Weights of a small GPT-style language model, trained from scratch on English Wikipedia.
Size: 9 layers, width 96, 4 heads of 32 (1 for keys and values), MLP 256 SwiGLU, vocabulary 8192, 2.51M parameters.
Architecture: untied embeddings, capped logits.
Training: a variant of Muon for these matrices, 118M tokens, 7227 steps.
Each number is 500 + 50 x the weight over its row's rms, rounded and kept within 0 to 999. Layers, rows and columns count from 0. Numbers have three digits each. The size before them is the row's rms in percent of the matrix's.

# up: layer 6 MLP up, 256x96, rms 0.0663, rows 72-117, columns 0-95
# down: layer 6 MLP down (transposed), 256x96, rms 0.132, rows 72-117, columns 0-95
# gate: layer 6 MLP gate, 256x96, rms 0.0658, rows 73-118, columns 0-95
up72 109:478579561635536552605507466466503554507524535443575443510529457517497424504521534491504493504457455469382491557458434563407539501430552502530490390531464484505425479473498450419551541518434510516365515554560423526510479555583457462479447494497391467423472506492504445539527482494507534520
down72 096:424564469562439563484511498559585577527477491570492414549560512494543577512476443556433477422452484470470520525532526469527476496471428489505548509462539574502503550537527384434575597494571481542438492524547447554443596416487489499450533503491505551403576452430491576505498503548467383513
gate73 109:439439423444543615496489490386502493519454467426409527558538484400442482450489464453452569572477479506557589563500463465519501432401463498528441466520424488409439482560455419540552529557464481521457473469550531538560535464518505494565446457381526493538556513577515516495455513549535494451
up73 104:521460461461561473487495522468486504538511425606540413546603505474565462470378613527471568460514553498514517571478587521496567542523519496493602473560509531497566508542602441537442538496478551441499520453443491471451582473443550426457573568456539481517487442560428460516479425538541441450
down73 106:483483543444532437441524481489534462494563624506492459513467478486548411455517599502554508556473604477395416423449470529530504483460487461533557612419442538519593485506495478506479574498524517475493525419547415411519568455542557469480514536511510434474534524520444573620479451523521419508
gate74 105:474420456523546512383507497377459514542481430454433517527523578485509512495508515463440557519518540554483632545512499539631564503446457464619496413526494428475509513483403520513464587447501454449545461457544471460526410555574539460497503454487588489564482501493507533518562508499485441430
up74 096:525499561489460481546479497552420523492458567519601577486485510603482562559510540478517565480483530546438507543504533515425526598506482453495509604521496369492470381472522365501486531466463457568568531569478554549414467518478574545538466504567568512429556533528566477489499498535572446524
down74 108:517550503494485421512454436536512541455518533419536486401395463397472483475441542517547528557538579508460457584400520402498510469442494548458369510475510532496518420525545434411471398494521451505457557495500458463568477544490496499509534503549438571420530494399444582507485564528519480524
gate75 100:440535530503447488414492549517527452391432467478433469466453518453532558482532626480516511421527506483541509562488515574481483549529468537466497573462499629512477447498523587425463495461597457477483501528518561456495507550530477559576437534536487519469547558527599497558571417558526628567
up75 104:507478533545423537491598466490471535560501495526476552456607582531524457468552553560452579561514457480498504561490409541485511414465444446487571497512485433557532528503535559532504521491572486502664500479548548469493516557513453527482535435460571402528465612437421425479509469513435582502
down75 103:462497454443532390590550437518473621469498442452470473434415497541475555534486479523544520512472546518448532529449490541432504568507430564525431482592500494497469510620514491512523488447460521528408482596442480578441456452538467568419441511473512443525473375511459436471450523486558499424
gate76 092:472514616542383466499456590465571447530538537405521586479430506528465496426556447447505506457521478449463521472463480529490511495495513421426497585435543483475549483510482515498580382482514414502554562568488362504465493471504547462467533484509556478553495490465452502566590589446496582497
up76 092:572481468510555523472565481630531513501480502598496479590446444476465626484537529505550455518454519553556610508457501586459534501453465527574495574463565401510532433551501538462468494451473559439526477512501410508475495466606505569503509516549509601576471465419523507452459585486533540456
down76 094:519499446506491589463509463498480566455513442455466454545536575588486416550497483506516571470431551540570449539509501498439458468366530605555473394509573485536496426533479537463516546557331463450524468542517506484529526500523448507443517428575505625457429509487509491499538496465457469539
gate77 107:463524373431608510514491488477468406555547476584557479544548518494472480536508474520460539521523431425590500510619430580515506481486547544585500525480540463435397426529577465542566400430525446530532504495482519492452453469484477480448599528472484517560608513526578479521500509484550447509
up77 106:508482455442384499502454513495530441517541469346585459488481469437487524497455627470504530487495503483514527501509544579480454505449513491504458431515485511516573505525581523518461361460497530451519586521466561522513529584451532519567622592482426519554551494522552453439459423523499567560
down77 098:515521411459464526439468586536504514465623528430573501498500517482561425468502455521537507534548539482541534470481551431457506492472436515474556648516503550536429548472464433495571578523443600506512511536497554463390458522482478521479460564478376482521545484573553530506552475600539517594
gate78 102:542479516544516548557502560509512509476531548549463526452546590418517505539498532546540561467608527405519470573520448506636532547458467512521471472406436564493528476533447447509572480394587556489522573540517418442495565479418587455554469460511592511568477544464538505451463513428466524551
up78 097:515444428535492509425472500583479362466468590553545447470408598496503473570388564552498426464485528462534489603471521480503499536450555549481492460508565476503560478423544452499493491460517574527465562518446455456420579528492545488604508580441578533460515441574526497507525553540520502461
down78 102:487496467493489556484439545429555485477465489438476534482554546531507522374502445410503532605489450485612408562566477525392493496478511516524529520569496498499539521544489403483558468506410456540543509506531466455591509435454466483505411399443431579494532501524564466412583502496485537588
gate79 107:455520514569607528469530573515399585493512499474535448393488526479378490483508487512577490491548575420485482493431483524535480444533439553446587568537483497445413496480536570448524484509485547484481430511550419536463561539546463575474493538476592520433475550521517630520580463472432467495
up79 100:558481541545445452492566490476447457528535478485536504504447443522542555412431632508451520494613479548478470474550439513541554464613498551504465519436595491515459462592520475438415498461442570493513554534522481479516526426446490441514479444464507440542526553484481442530551642490444606467
down79 095:580467474506459379463547451481507403468434499504456545500515591507578463522415433483485553487395458484466520504565451507613601462483517476540464451458539430440558491484447520479452567515626485477452510486428488514522419427548538486467508600532515446455498411477491482475503541507416465449
gate80 104:482586516462429579513521508583505531508446374571462419601539520495521517584497471530487457558521461490491570494516478496452542482466497496446560456507430526457437460482417640466527504521422549513467498540647413428566572449538558470487446535518544535461562459501523518494480543504443495553
up80 097:491577508525509580453527497498501488550494435533523517489535481503553576577570582516542587519535480461452451610425475496500473558469599635547560434518475503466517436535492452429428521518456515441528510528580507546496527565507596489551562576509510536493498478564497633545532437553481398496
down80 092:642553487507521484479493540450448488512618442539449457422469522494455401543514546498559538508441512433470490535503474462524469520493503447493536507439495540446443580448495577477483454563580476422511555451555311425497476536528538523503497506507517450541526508561525410516509471584429523570
gate81 111:480490483541427618537613502437465413576507565509558440474553484479464485541565519477512581423511524407505440474488462590497515518439487516437652503525444471474504571468504490480501518486486489427435592598505445479536515433515462526545479526448565503544465450479563528543425526408499563526
up81 098:605479475517511459424471460406410499513526496508500513545502536422526472444565487460585497548486586552476502599539514441447427491525536502481475604534453484465598435438427585400360509536470470482527474547425569500530506514484521472588484474549424499455491493486505493538438485441521535416
down81 101:445516574409401507608413533467451519470374478540503501506505450555573510527477500428462494475467503448519507507504465591516487555509576477483534484554496515434497522580431579492483386465427423472449546464485416551453593470468518496456464539491590529445527394557478569461487520511516513565
gate82 090:502472486418443491391538495432482467441542446450451507464500459581502505480544507499518493463441377545503573435464427520515542428501442458546531540529594560451473570532406540484561520453495403482504515536431518524462506566485565619458438490523446571474458491583438481430501455532444587479
up82 090:550589520495552545390541469491486571525453504625508534529401580533522500498461478616509431510546519465508526506553551561552464558510497462488434519480572516486447444537462566522465565526460585461479581513517507458515518520461480511489486442502495500569515552444573456377589468593382485531
down82 108:466538441526572576485427422481636524472521447379559444486579528590522447512497442470490543483475527501391501502488532631476495502451487477509522461442561520493485457455543448539511548444431534501463506523460430500547441516579505485614457478586572471478518451504446558465463535511542439425
gate83 096:525507525508497527540472455460524498468576564583478535541463481539499455416546492533447478599538499477453508530526468523463566538533521617552576525510469511530419500451566465494425414471467491369396507514506514492451536439549530346640532496413513481474491545442438490477525460485462554542
up83 108:447593474474513474518534578512485494594433594511461605560394554545481496420575456500437498426505526490434414472404522562466524541480533555525521494499483489425544507581541540518503500443515453462578541504619488548533553508547535512606549501450444486543502548530454523548624468480505499475
down83 106:545613506523404509563510513445503526436451526449466466425493509423553465477521517459473486438355489425485403582485479494465443438443457480474408464487534453476537571468479510524552494455485502569445523420564514532504430469478469469624498419424591469419554564497529519464459465514489468480
gate84 100:534572414452559424443484544507462513507454574558483556488440528597566551448378407496479474478483549500511519459434526505530586428365551504493447517475518539483574455430505441540451429506488448481459491465455526493492398431468543464500454570488520507470468558396524517526458608457479486484
up84 098:453510433545506453467492541520413448488543364538523578460548490516491624429462511479604517464542515457424571473426509487558539479472438536505476521482569503552496486530497460502482464512357481546418466496487513473477417520537469477491479546556596546540527495467617525478554494542560625514
down84 095:578396410491484509390557527426583539448427468555494539492496494487511578563433557561426468449535440554543523521455534456523585533541538536450512514523521573524537401557503382487504438476519514465446464573479535524471493479492496552484529527495440466578417579458563563448571485541460536448
gate85 095:538463471487510426474477522486462579514505431492445447486484553463499553493372474527469470531490472475495504515570497444464497455556513419479523461550495427537532501459577499512487567465615437561472477477623565579503530504552486466376454532561497578536503513616457477576442379484411511463
up85 087:464496478532528438403423434443474418423481511555506522407478485469584551499497611483576534453532422573465520472526494504396433533463438442492517590504558569507458530510462549638467528572487490436617516542507505494440477514504561556452510520447443527476473566490578480526521551456490456488
down85 090:504469452583479571537473466616554486569435506524480470531498517467346473523526432537498599511438451507557567566490444495462520543498503560576494474515406534395482506510548565375550524521501522543468594497510512548608469509438592451480487512472548451530514517491521557508519477421468434529
gate86 105:496562507528507565509540522508491563572480494537393430576558478469524451438482428468450528518433465517578625550441547535558491482481586483478571527503451479522579551596536442438475577450481513445576503555579504567525552497574528561569486552471491524574542435456534566528488485526481436405
up86 099:533570565441541453588576538516498528547489438489553449587484534403555525485511451427480603529479518503502462400408403553500498578442502538508527543484452552538561563492540529505421548533505472499596482539434446503492482515393517445510508541550506593492493433531534453428562425560522515565
down86 098:446473460507471520479458549545409461551519477449529538447550549632471494593596559477492443430498518561465454596628480500538477543563495550456548436494442490387480524552528532511534549381518502483463567488586507494456463497418531505542452415507555460510469480443538540508556535544446461537
gate87 098:438447514531470475436514486433495540549493444448464498463487524634494530549414436587535593542511501475515480501504563549544479497582472593464445499508505559409481545466492576540497579510372545560577546556441557501446416441537538527563517448497518527372491490564498493488480528475416465514
up87 097:529514503496458481464437516472600581456433503437456524373500475523535523467429558469478469528488469453572504485424539519476472477491549461431556555500532557516440489565447610457549569594537509506548529527488457546470552484504445479467522575516435544419409537515355553504590499424552552532
down87 096:536533449503557514556444516501423587456583476542495519580509424523422506493495547452483476563518568446457499514390464586428484473461488518540547434418515403495505453490510518510563582446520397407474513499588452509559420458478495488548462483503396526418458571519457528485532439448476534587
gate88 094:620511504582410541480534494520517500495445639565430486482502526449510395462495504516526468487480470480510484453468452465514515481482519562491563413481528502550398451537544436492510650578485486486505536526503566557501469508570555567538491545532553484558402545493584528559592541485526423441
up88 101:511411545556479554501451494439614536551550517583530482492428439552537514527480487512511406489442604632458576433537477517509599532418438463474480489439465550453561510439473559423502484503505506500442565472456543356514529516500469487476560579500481505522561447549509477492470523444528418488
down88 098:535588439487444508478467576523571538515551598583568560543566603509599481487579496548470584569490478492564503453454586485429531507566440461519502542522547504463507549429595518453570462494569516515573433509473541523535516502512528526554467462490594566529460502519544402472436529516533540418
gate89 100:439418512463509392541470508554523481489460527565440535515555529571547557546486515454560536554541532477466591505387492532515432567483537493509548481452525553447621438478465538474516454490501480474540466544505386486467526434420483546557503472579390487520555570480536413484423470616520474537
up89 099:522471543405562417478429520533559514555425509354516481562512512486510491622476510514386439554452445554583466471591455501540402542507508465449439517487461494472483451504506438450505569450509503466432563492525472515403500491527452509502562420486447498525576533590495504468586443468523538471
down89 096:458506549549488515492516428378532493572475522476499537484417529470464464447556574551474507498436432541565457468514562527407487517523570429470434517503516504547567462459514555489473536528527575522437542628471408516527453573429529579580617497506499510450577539480512530589544446440468489427
gate90 099:548546479529627548447502507483469427388495445588615442539524498515425505485439502484557488481513468527542488521446531495575482480475506450505451609469538485503474469524512451435485535509486542408426513515465387561477520635521429524530425511562533495440553559513415545557538520428491526437
up90 100:446510381561510496483464452526512475479544403511542523484559505392525469525520514459529419528495548484412622454500526466574415509496541518513438452408562474482454451495538587537572387487511454456486540468547400551481471483473513433445409552534488496522478565469431592479479600507490501507
down90 090:500523465511468489524581581549541496510509489471482546435442395546427598476490522472422487503451429497464457436572558505521536529484505431552494498547529488481442535447566433442496526534623528478608511455427453472607573582447464513580520427500540463435540548462461552539433556409496527500
gate91 091:453539522393552455474489539524548534524499526463443585438526475453507456501427458524574553509530472518452469440514435500537562646474422415628512606468478566506472510516526474467500579489539517451494557536499501468520447550596462483600531488586477550467551500500539447574437505412543529539
up91 093:422459487488442376521584558478490466578526514420540482411505495434509520569440476612502466556532495491511530393564626492472529471507431462448513524514362494413546474495442538504426467538584569480549502480419511474515573455577434472458470516470463469534488498509496549575526505513482518520
down91 105:425563511532544473436406496561570578489505486626438491592506466491485466415532488485483584425484487461504466548503358403412568478430525587474560467475443489568516503510454507510416432507455440474444526537527464512500442471461484476482506510525502498510376513438554538466534571438505505488
gate92 098:483478482519464474503459543481364416439578526474551492518470541445447496519497531460481537605395467587553450531410547584474391588458486384494502514456455501542453549441470534396514446468491510518530528549451498516479554441506529489427480448462447565573488614475437520491522455511500508471
up92 093:532476426552529480461560470543496409483470479531527453484481508446492479559526516496509533537487474625522427477512405492472453464509492461494412421498569487600528464480484432450615529489510572591535500536591457417510568463601543631519489440431460554451454529514515543585580482510521468519
down92 102:522553515438567520468501571401626516534511448526540476538537538462534446516463509517497601489451472556526447541560426460530516568519527542515474458484532559490448495508531497520568343441466495482459467486593475467480452556483541450582525562504588495558469547349555503388488532525515511471
gate93 103:533487437447515456553483495460506446406481578472493437533549513570501528440451506438488536520513486474553600485534549488513485474496514590448525445456444509424530583458645583577580485478574538468472508461523505508462494596612522505493460517417499429583509505570522538387433464481545548505
up93 096:451578538450561623609481559469519476435485533523486603465479539486452533459481553447500494472505596471568459545503491511464638480525457512437396512552528530500514435597491397466533528494489497428429541607512445450450510480509453531411506477545456505525484532465509442477403481483495559540
down93 094:465469511432545475503467447535581593457506432486436466578555423531538626548489502530503530509470556454491455468511499448549416587515524503565538535531604388493494513499537464506539504450412437571532458493528509579480514482504575455509387530571609580483475516466553465462463547441511505574
gate94 106:476565504523510499478535436388473547461432458457495434538494484489513497506471491500506566452555428568529497506501458523564437491651545516431358466427549539446473465412483434536577509458457495490523504495491516523451553391466462438436546585538574536476507467536420548548481567449491462414
up94 102:609464442525506487428538465560486523483452513530418535435554490443476495486514548517549392437483462455434455545503558475523506531457546536453539465497530511512595360534542516436521454484567462447366542555498588497441528446428399516542496598491490562529472450475489464513526534473527575422
down94 102:466521521531442436504518464486529550489579478437658479441514499553594453397459493460546513534423424512493462443427515464445500489519472599520582513547544516476477461480576513565501541452688470510490456547587487477460517507487521512460476497503540594518523471535436502455498530452417535452
gate95 095:601408475469525473462503453424442459577473479516395532494518438517495496483516465505550545485434558488420468505510456450550543505405529468429551421563420548471524502508540500448578491433478455497554546576520580556579506506434524514574583455480590377500531475515493514559506480592497469584
up95 091:492447490467554516459386455509452487429502535549427575525572494504487516439545492504484470433581536509477493487489582513458571465444482518468485469617427501429455504517497511493468658478462458478503512477428514581434449609554448512550443435485538525496599480568418418546501545422503531529
down95 108:527533447445502521488438599529534494563502568532454511632502450502459474545524526451530545499433450516443538529543413494485533518466500510504519594548501450473413450466482491491552699602444508527529549507559473466477562441460499375494545528489480545390531508532517495462442460560511539499
gate96 111:546498613489485521469457494658464496518527561455547508520504547471414496453525574472482531478445442418586422525407519503541576526477498488479458529602460495519477472537450500478614385588477462470548443510562522549507451449452498490468499515464433469436550436499478550473596496582530461474
up96 105:498447464486519511438449347566420492467429410535514494464442512500461423519505563437546572432535524542559527468493464460423557476529630575413466444518503580515474501456533525593493553535509497545469445442468449517466406517479617449558466510501503546513477509459493535534535444558440476461
down96 103:543451443438542561466364524569549556450546509471454463464543391535441448497438464498486434524549530513380445538435450548445537472486544462489518526473465464501454497541542508574369562547462600519544508486525536430515407417433497475536453569456484476419521495512482518491442510464536552452
gate97 099:448566585415384532555459428525512499470550468567492536480487436424516492561468510522553549470514446429413471508552460498439518400537568375488487507447421537424526454479444502487514509538526521541477458543469453590583485554525536527509468528478557611430454431512460482542441504539533474409
up97 103:443445567513389589465533480495527421487539448477471533531488505400526417406523432546533464473515554540567431436429576575442462530488521489474508447456421559456493510499467551359505556461466505502482551470517441481595398499549497434516516488484441577449581498519496542511447526471546543449
down97 092:518554542452502515496460481571507526426442504645475529518453516499504475500554566545606444456590546460449475478490516471558526540432475548484557536432494540453483461515432448454428374541430531493465458560494525445535588390533549539534574386480574472502520493519488594561519519555487465501
gate98 100:497425521503553492514534469383538522541428567477527468420506494435589518500539523488509529466505519505490402512489476463518633406544406511517521565497569544454481378457419510475498465509511448591416539551469442488528428452356527461469445514523514491562473489524560484490506503562415510561
up98 096:441482539562497467545590439464479495480472490563506421488592452502507480492540470482460554463474414498531470404554383453475520504513482543509425474509478562543493550577430529492439518538493469421417541522502495495405508569540547451382507441448448503425486572481528514473477425472384619460
down98 094:473536461544392494488496498656582450493585428491500511443454574472516507495456554572471505472382516559505502515586502445494502483479457483533489481545556543607545506483517538474546523572461455555516463477378497534491531560457472467497442449550459507393448470557475482599516495623489467484
gate99 099:469441464483593547549476502549512574526617482517559543539458559508475469416523529410466516523468582546403473554551487518469590460428543515542579511530414495480519513477500515451447465465440539557499551464560469437589514553469491491544446463534547421467622429476429536454435473514513410558
up99 091:477550480546474473529520397433480645461452467487493527443536429585433428519482536536480562507460545635508543475511476510502443497475483493538479519586493469513554489487410455416436507519343538459481543410536500478524411477557524473489490538586468484440500402586473543505514480509515537472
down99 105:522506515498616512445657449480450552475548508568599481465477521487548550546493530561423410517545504437491457575492523507466474549540507464508579471518457525439538479536452463461402393517454555534424490530510534470481417574565492519454551500428449518561529481482489434568442432562489415492
gate100 104:513428488503552512608454478510463403512496474530462496523521567527546588602480564498505413472447582420461523538496447585476494496501524454452474470514442511558509497433431560529522440544424462484503521591462502476537473482584483541563489409417613482428575430525507527587486569445516436475
up100 102:502549528521518494450520556514502501464529451547505508471556530455548508491506418383522618536475537544537591427495443597472535554490474431537530504489576647426542442372520495483492451424452502447553510541523416458531549463437428500432549492526514525491568498437505476415537503475519475405
down100 100:479570630437560473568509550458444536547490455525543411547524579487562471517520496476567480591491464479581507494538548420513494479578457466483517556463526377544578354585408526554507616543547489462480452535521475443494541414523488468499501493527482523461503511543474422496546494517527470535
gate101 099:537462537489541607535552384511412452558568566499517490504489498457462511453547549574545472514536539458547502505498470506575586427464494564509461501452538423448499553490570591451464473451477529496557537478509474552464441459535633558448567453506475518456477476521578439540593435574483577580
up101 100:447439424424478414543447448619511465541431496466469506451463562478549490396508417475495489540466533565492486440517457552458524506447482500529530514552473495511495486465387462573444444586507409492498465401520558534552428386461522482436496510566496522534521519486413586530481504598540507433
down101 102:537446537478616535442471483556551572543559609463532460599468460477476484468491502519476473559423540462605489441502657487511585444483586504574487475561510579469454476496478494520534402581503514486461454529540504460560540513495587518491500447521509517546490485413427527496572493522428433538
gate102 098:505448476519512569511542485471472495458406430497454519449560499498457495492502533431487465377483499471515460501478550581488448470513608516539640437518518489470506421582513499341519477539516536508543558571422436525518581491578481434541479488429490534461471585468560442476456474464528520395
up102 112:498487548472521639476577544452539444499481565507513489598524467473517492547548438501528476497551546384496388437454450512571424466559473526550513468472484569505497408454479493506457511554527493509597487414568468548531571446555536397570597485501452548440468424517502447555525500562486450479
down102 109:478482472572553514441495559549561401462498543549496544372567473485554483567487507566495547530518540452483524541422478539532524545516464514493526495435493560378579468509558490435511575522486580476621479473504444447522557526560493535479481481539529559381549519592574588495554525470472422458
gate103 116:564496416468607534614481449472466588570506584441480546521475530481496385513448495506461582497540503453498375512519456502548485458524585544536516417516506424480495496544503525531450416511468504617522431400492479538543545506472520575592558429502515526446514450506485465536453567434517478503
up103 101:446591516568516469461583503519539523524440560490632553596613494597602477568401489464464505477467596503441523456531582548532581484507394483506502487464489530533498569486512469484495522519487491548500463495505565511558404519502467527629496494561482472485528518430473484435507510520499412446
down103 098:539649449535531512511415468510417551483471531519486551428494484475483459515482571434494480525426551467495547601469534552579510491480554498498491446557383435446561499484472496618479518488583492502407503542540500563467522420484464489544528531437593596421541527554496466412523461433492519482
gate104 109:467508425502552495547455609530485436473491454380467387528508471460431442511466457445542491591510398491491550591509460605561559481544596467566445453466524487498489501528441523518483515471437497563461503494508530461431543522501493626435450513530453503539456595541604496517555460497454469494
up104 105:580510504543473514511500420547404497517515489434530462524470525417466495508533512515416523566506455455397477383516504459413553520420491494450448546436534516486498579407529552520567504435429472496482553494429450555472472493415538463410612573529553562554507488444539526435444552451480544568
down104 099:465490463515574478443424502514471500502435491428518443512479596457514476528559461490527538471518474469505523511569493394545549476552471566523535455435491518438463450476432489596420477554477464535474604507462550448458412467486451464400428404474479407647557526480527530412488568477455456486
gate105 094:547456559505569486450526537421435496390486514437500455545528632524542520497574572388545498569496564473512533554513500499542424488536563588461450466585513525470579527526514460462463541541469466478396546406541457518564500466589570550543458545578490565488509549545510504495563559495543487450
up105 108:553468484425508499481490453510463497476511415414508494501421498500467475385511512465444494441571445447562536412518493500549483445584506620654443471414536484505498540504443487405521554495492559500498554472540444498469460603401521472520457464507450477501464558543437426479469455393460475488
down105 106:487511469471502588394494483537371443518569365535521576510470451457549587512505492566438550559487453496523476496519517528434538538509516517504488499565475620500570548434558562545535414520418494480469506555533566468495551579478485563530504578515441424512557554486591459532472522440463557489
gate106 109:523445522602567552597522491445541490550500574458498510579501523482438451515432500475436535500510548492570501521485567468463523449528500462551487395528530513472414455639512549518437538584410485545519409548572507523594509576462462557460604503411494498571518485524545571456498478460524478453
up106 099:404525452404537542496470491419558414488590572421459455446546514513478437455577499514420571451569499441490530479520454439409490589488551472515525458485486565508484471558581445461426420541531443407508369507535483559480504527564576489505534491449464481534475498570421515466469515474526534511
down106 100:476425498470462498500397446429457482524555515516520570569562555555507463440431496478516569502538554452444634455577517542508468484520538432488469593513491496479524568566564509551502539533419545531492497460469522388527389414493512526452434398517475395437531504517494469456515483462483406459
gate107 088:501550556507531473408599451514533450479462478422448479505474527544549542434502501548501557545503581514495532500528487556506487511524587449436658569511518515508523552451478566510500537463413614596520460564492464440498409615449468511533461415462504461473551482552553511531505533463494512620
up107 093:576524498629484491505444509517503411507512463490545505459500467449599394467515497457469514479562570533487552492419557502516547458437496534515517527466529536427434491493610494582625538487540462511426467479556444531582402535490565451545481534386527504497455453408502497536425517546456484564
down107 112:533500484587448556548481368502464512495485502467564443433528472495582501441498536517458508509502465509521508428508536527558505491584512567452462532487478457460458426525478537503510562400473496395453451519571416570626495574526512496405526518445561383490399429548482534497524514466501544402
gate108 091:541486527430436545433569577451513563490494402559430477518498573457473540470516506499507482532454590489454434540545370412519541475583449501482538529444522519500546438476474549506547458406486518471486501482452376450541579460395570537526499501356438482501518461493476582497495481481464537510
up108 096:524427535479484532494446570555534518511475510516580576554453513409544499488491417508536402474426449478379519504460554474422506574520413515533539561588512542555440523534541424540616407497503557530508478538502537418537432493485574484463505386518561484443537486500458403458515531537487482535
down108 097:543546471539550533564416501598487537520471543504534528481482595517420493401445484482499585492549512580487454624486505579531494421513446502519551587515515384517470559469520539566459561487497506526514509498387465506538508588562478467599505513545640506504520534531516486451457432491512420483
gate109 091:504534477415391463589390413448475512491448470459505517507531572496417491459450368559503409567498556506434527502529466494410514548554568478521445497587497506522501492502427575491477513543583440549516530527557463545502462478514509527404502599477511435512496485418473560436498541561465565469
up109 095:465576580458449477487606471373504557489484473479474439458508487470523478432505437462443473465496510456455405490548505558444496471500428481538465480481474568432524516524561511503463613520537570541543576457527538615451436546525449456432354471453571484439518518528523482572590459490476504530
down109 102:456520498425555541496551489396512546489516601501537475509537457458460538526527583571495483543498530640485552532497538445334528484530446512546448586527530628477455512453427572524501468498486413478595551527497568479520433453423434520531543498461465580443499501468465535458521491513499530531
gate110 103:556530507476577516432458515504479521552450467470532437519457530433390487537501487476586546492458527486500497507572575432573515587598487520524459526565540586427393497458515478402532523504469491419507520530364531504459574419511495447424506403522531418569514478469506438540563565512515468497
up110 100:517455521533594548492460496473422485499527545514445481482509433510406505605570448487533481598522466540503507501448517504509472534449477507509510507530551450499504462549400503567449537465507446533566539458521524540518459465595602578446720476479508548503508486480467548504547440432496395464
down110 099:588446579537471490587498496505520456431574470557498485413440491557547495497554468461510471560464510516542527431483566584640496497524634486499474553461445505540459511489542552516492573556525514500487490543514503428536507526411547471473539437474528514592582616476528555538616483532565484450
gate111 094:425506453427517429467495522464449497542514537521558598527604475517442552550514492478587543481542497528553519564420489453571484538559520534535489548449386628562435644406487491501537467562460554464493452519499474523533454560577449461532508520455485436506495496554562495522511463501559599465
up111 094:547554544431490458512496492544479527426494522442456502442554422494476545558466498483410455499542478564463508515473436537504573407482447465518557489534547375435435511373557420462515469488512539619527499451490469479480478440553545565497571566491459493541504451441381491486511632495472514442
down111 098:459473491484455522470522476518491465504383500472556556650464566573479487562459510510508446520387515534578454487551540427427506498535500488453565494439526529485522483576551430561521543480471615526470374479446526520559514577461525503442511448558480627535488454490564573545457508493475441468
gate112 093:419522493428485455530544430482445443525547470549440525513490364495528469524531462616595525487546493571503470536494557425501472559529548408409517484461452485508491450482472493486494496527600441527425522489479553535496499515502475461563431520456550528481492441533465501492452534522698550406
up112 094:525607449468576547502486387480482440484554485510490460543464505537469532486495560577458549565471596513596461433514502527530508472510454559518518527432428440526463499515499503475493475428480549481572438427391559508506516495375568534477395495511481510587473519560491528440479620449441569551
down112 084:423588490511455495460447533533443503457609496511504504440473537469417482478548562475444491472521505516433525488507555525469434552383478456410502553497518534529429576485482445564449565413475510500553519513553560558495620521597430531517482495555513525477425486546504517544503504405657468465
gate113 101:582431459577610525514564536499479584460485498448421515476493431524503453531451577556523498495541587515459494456557424474466523512557551519408503426518518620513494497556552559466515528427559467507473557416464463490468548567486504482479591432585542498579490429559532488533617486516425519517
up113 100:534523540543468496463464536467475476537488497451452499485465508457371564499569488509517412483407375502561404496562455441594507547569458494562501542429495476493483477604510561447461515547462460553510522466444639506505516440492498534414590500454450532491531553473529520491559459570584554559
down113 101:487448420473492507532419494605548446454514515515611466475462497439424486389485570567465471510534530455525506495519437408508528501510541468492503473512561485570501431540501449459485301578477479506425482463504537558507524472447459568450584534567488523485444490442595544481489510460513439446
gate114 084:536478424374496567437477496527466453528519480535430498496555538606459496430533523504601527571411402567543529576558495437538515411442549454466491513551503533479507517456481476498511593482510488554475437549462587527535521514554461411499530511518568439495587589561512492502468508515443491621
up114 091:474564551459547480521479441551512441495546499376545462468508467408438432448449462484550490551408397474452570469596488529494556384529449489462516457546582519463482582546501494464605491530518502471501524480544454581424501448519475588499581534477520493433551453459502432490526576496509551583
down114 099:495460490608534515525558575517611529493454603468549571528518532424533642512460495510501499562496507520521531528494557433494519446497475465473531470448526498513621571518540514437484647539517450545475531443468517518522459498493459512454526554426500632574520512526390560534452469531520558495
gate115 096:428489430514434476470505506546546551471583519508472445515515545535520516478426556479512512426454450493450462508488400512455533565556478618466544465587448603374532501504651586530571510558481480450439489519502483450528426480457519528467455459477487393455497504563471466471440476485452420527
up115 096:528431532498478476539454480472463512588491562471547426495526545525467512592426538435574662501463473507576431535493457548560489482476433510405500484530557579494563489459562579514552575541479470525577523519473492508503432558465484563559426451388497512432573510519472521506549553506571495586
down115 108:538623506514452559549482537496387451527559562519475443486438450522483572390491495548410528510556480494550508520519555524484541517482502473516517473488568450530567479555543557477430497474476501469497497536561547465518467508513564593484496565487540384561530569639542376564449530448497587500
gate116 100:478422536487482509588519511483437432446501455543540475520494466538508544569532480568459504507629489471515522485530409502515499534515595512478509454359419552497494515474581491457505459391626467479579471541469624657477510511448531464519451499493452469432475501555521473521495524506500514429
up116 090:471536397441515493602467548532437569454513529574483610512504503579448493505528490445514517510445433403511451494530522479548455548598537580477368427559520473478415467472518535428466532504526519481495437551525566489503557475558483524540497626542539480438491515552498470487514544435625532502
down116 095:548491484485504461443417429476521543481461409531500449566534407522556509468455415538443560555566488533510592553528484512491445533453468440465469612508483449524472497469500529527301471428441455532538476507651509454495475521522498522388467500527523421504534497510442533503562492519487521477
gate117 104:539497524505495518523590468563478503485546512441520487501560510476492551562535558510515542399463414417461518514414534456515555548378591495437499550565426451514599502530492557555464457453450387452448569455506455575525447450564470477503503526483520568424368572514459481448522497449482543511
up117 106:517570511543465478486468520479487401458528527526533406511527538449425504616477578472461496484509450388477574569433416477514553432542541567521530599569440512508537459458468405558497551503549573394461511478447431524441558490410526472453480572434442528510479510479470470543540567464546503469
down117 096:479540447562444508469481499390490542528474551486368551440525523394474430437450473547531470518459612520512493438469512421518444461519481482590498524468601480504533478504404435474523517539511390481526497635505550548522528559461501502519521429495493486504571388518489512398462538510479555466
gate118 107:561508480564592507563480543509458501582509457474513498540495514551527557528468515425485565485493484513548446506495463602539421550492512565590452437505486529499440535464600478472548502556518460493450501531441365483459443540451446511507439517471553664543624545476586499526476569561551513531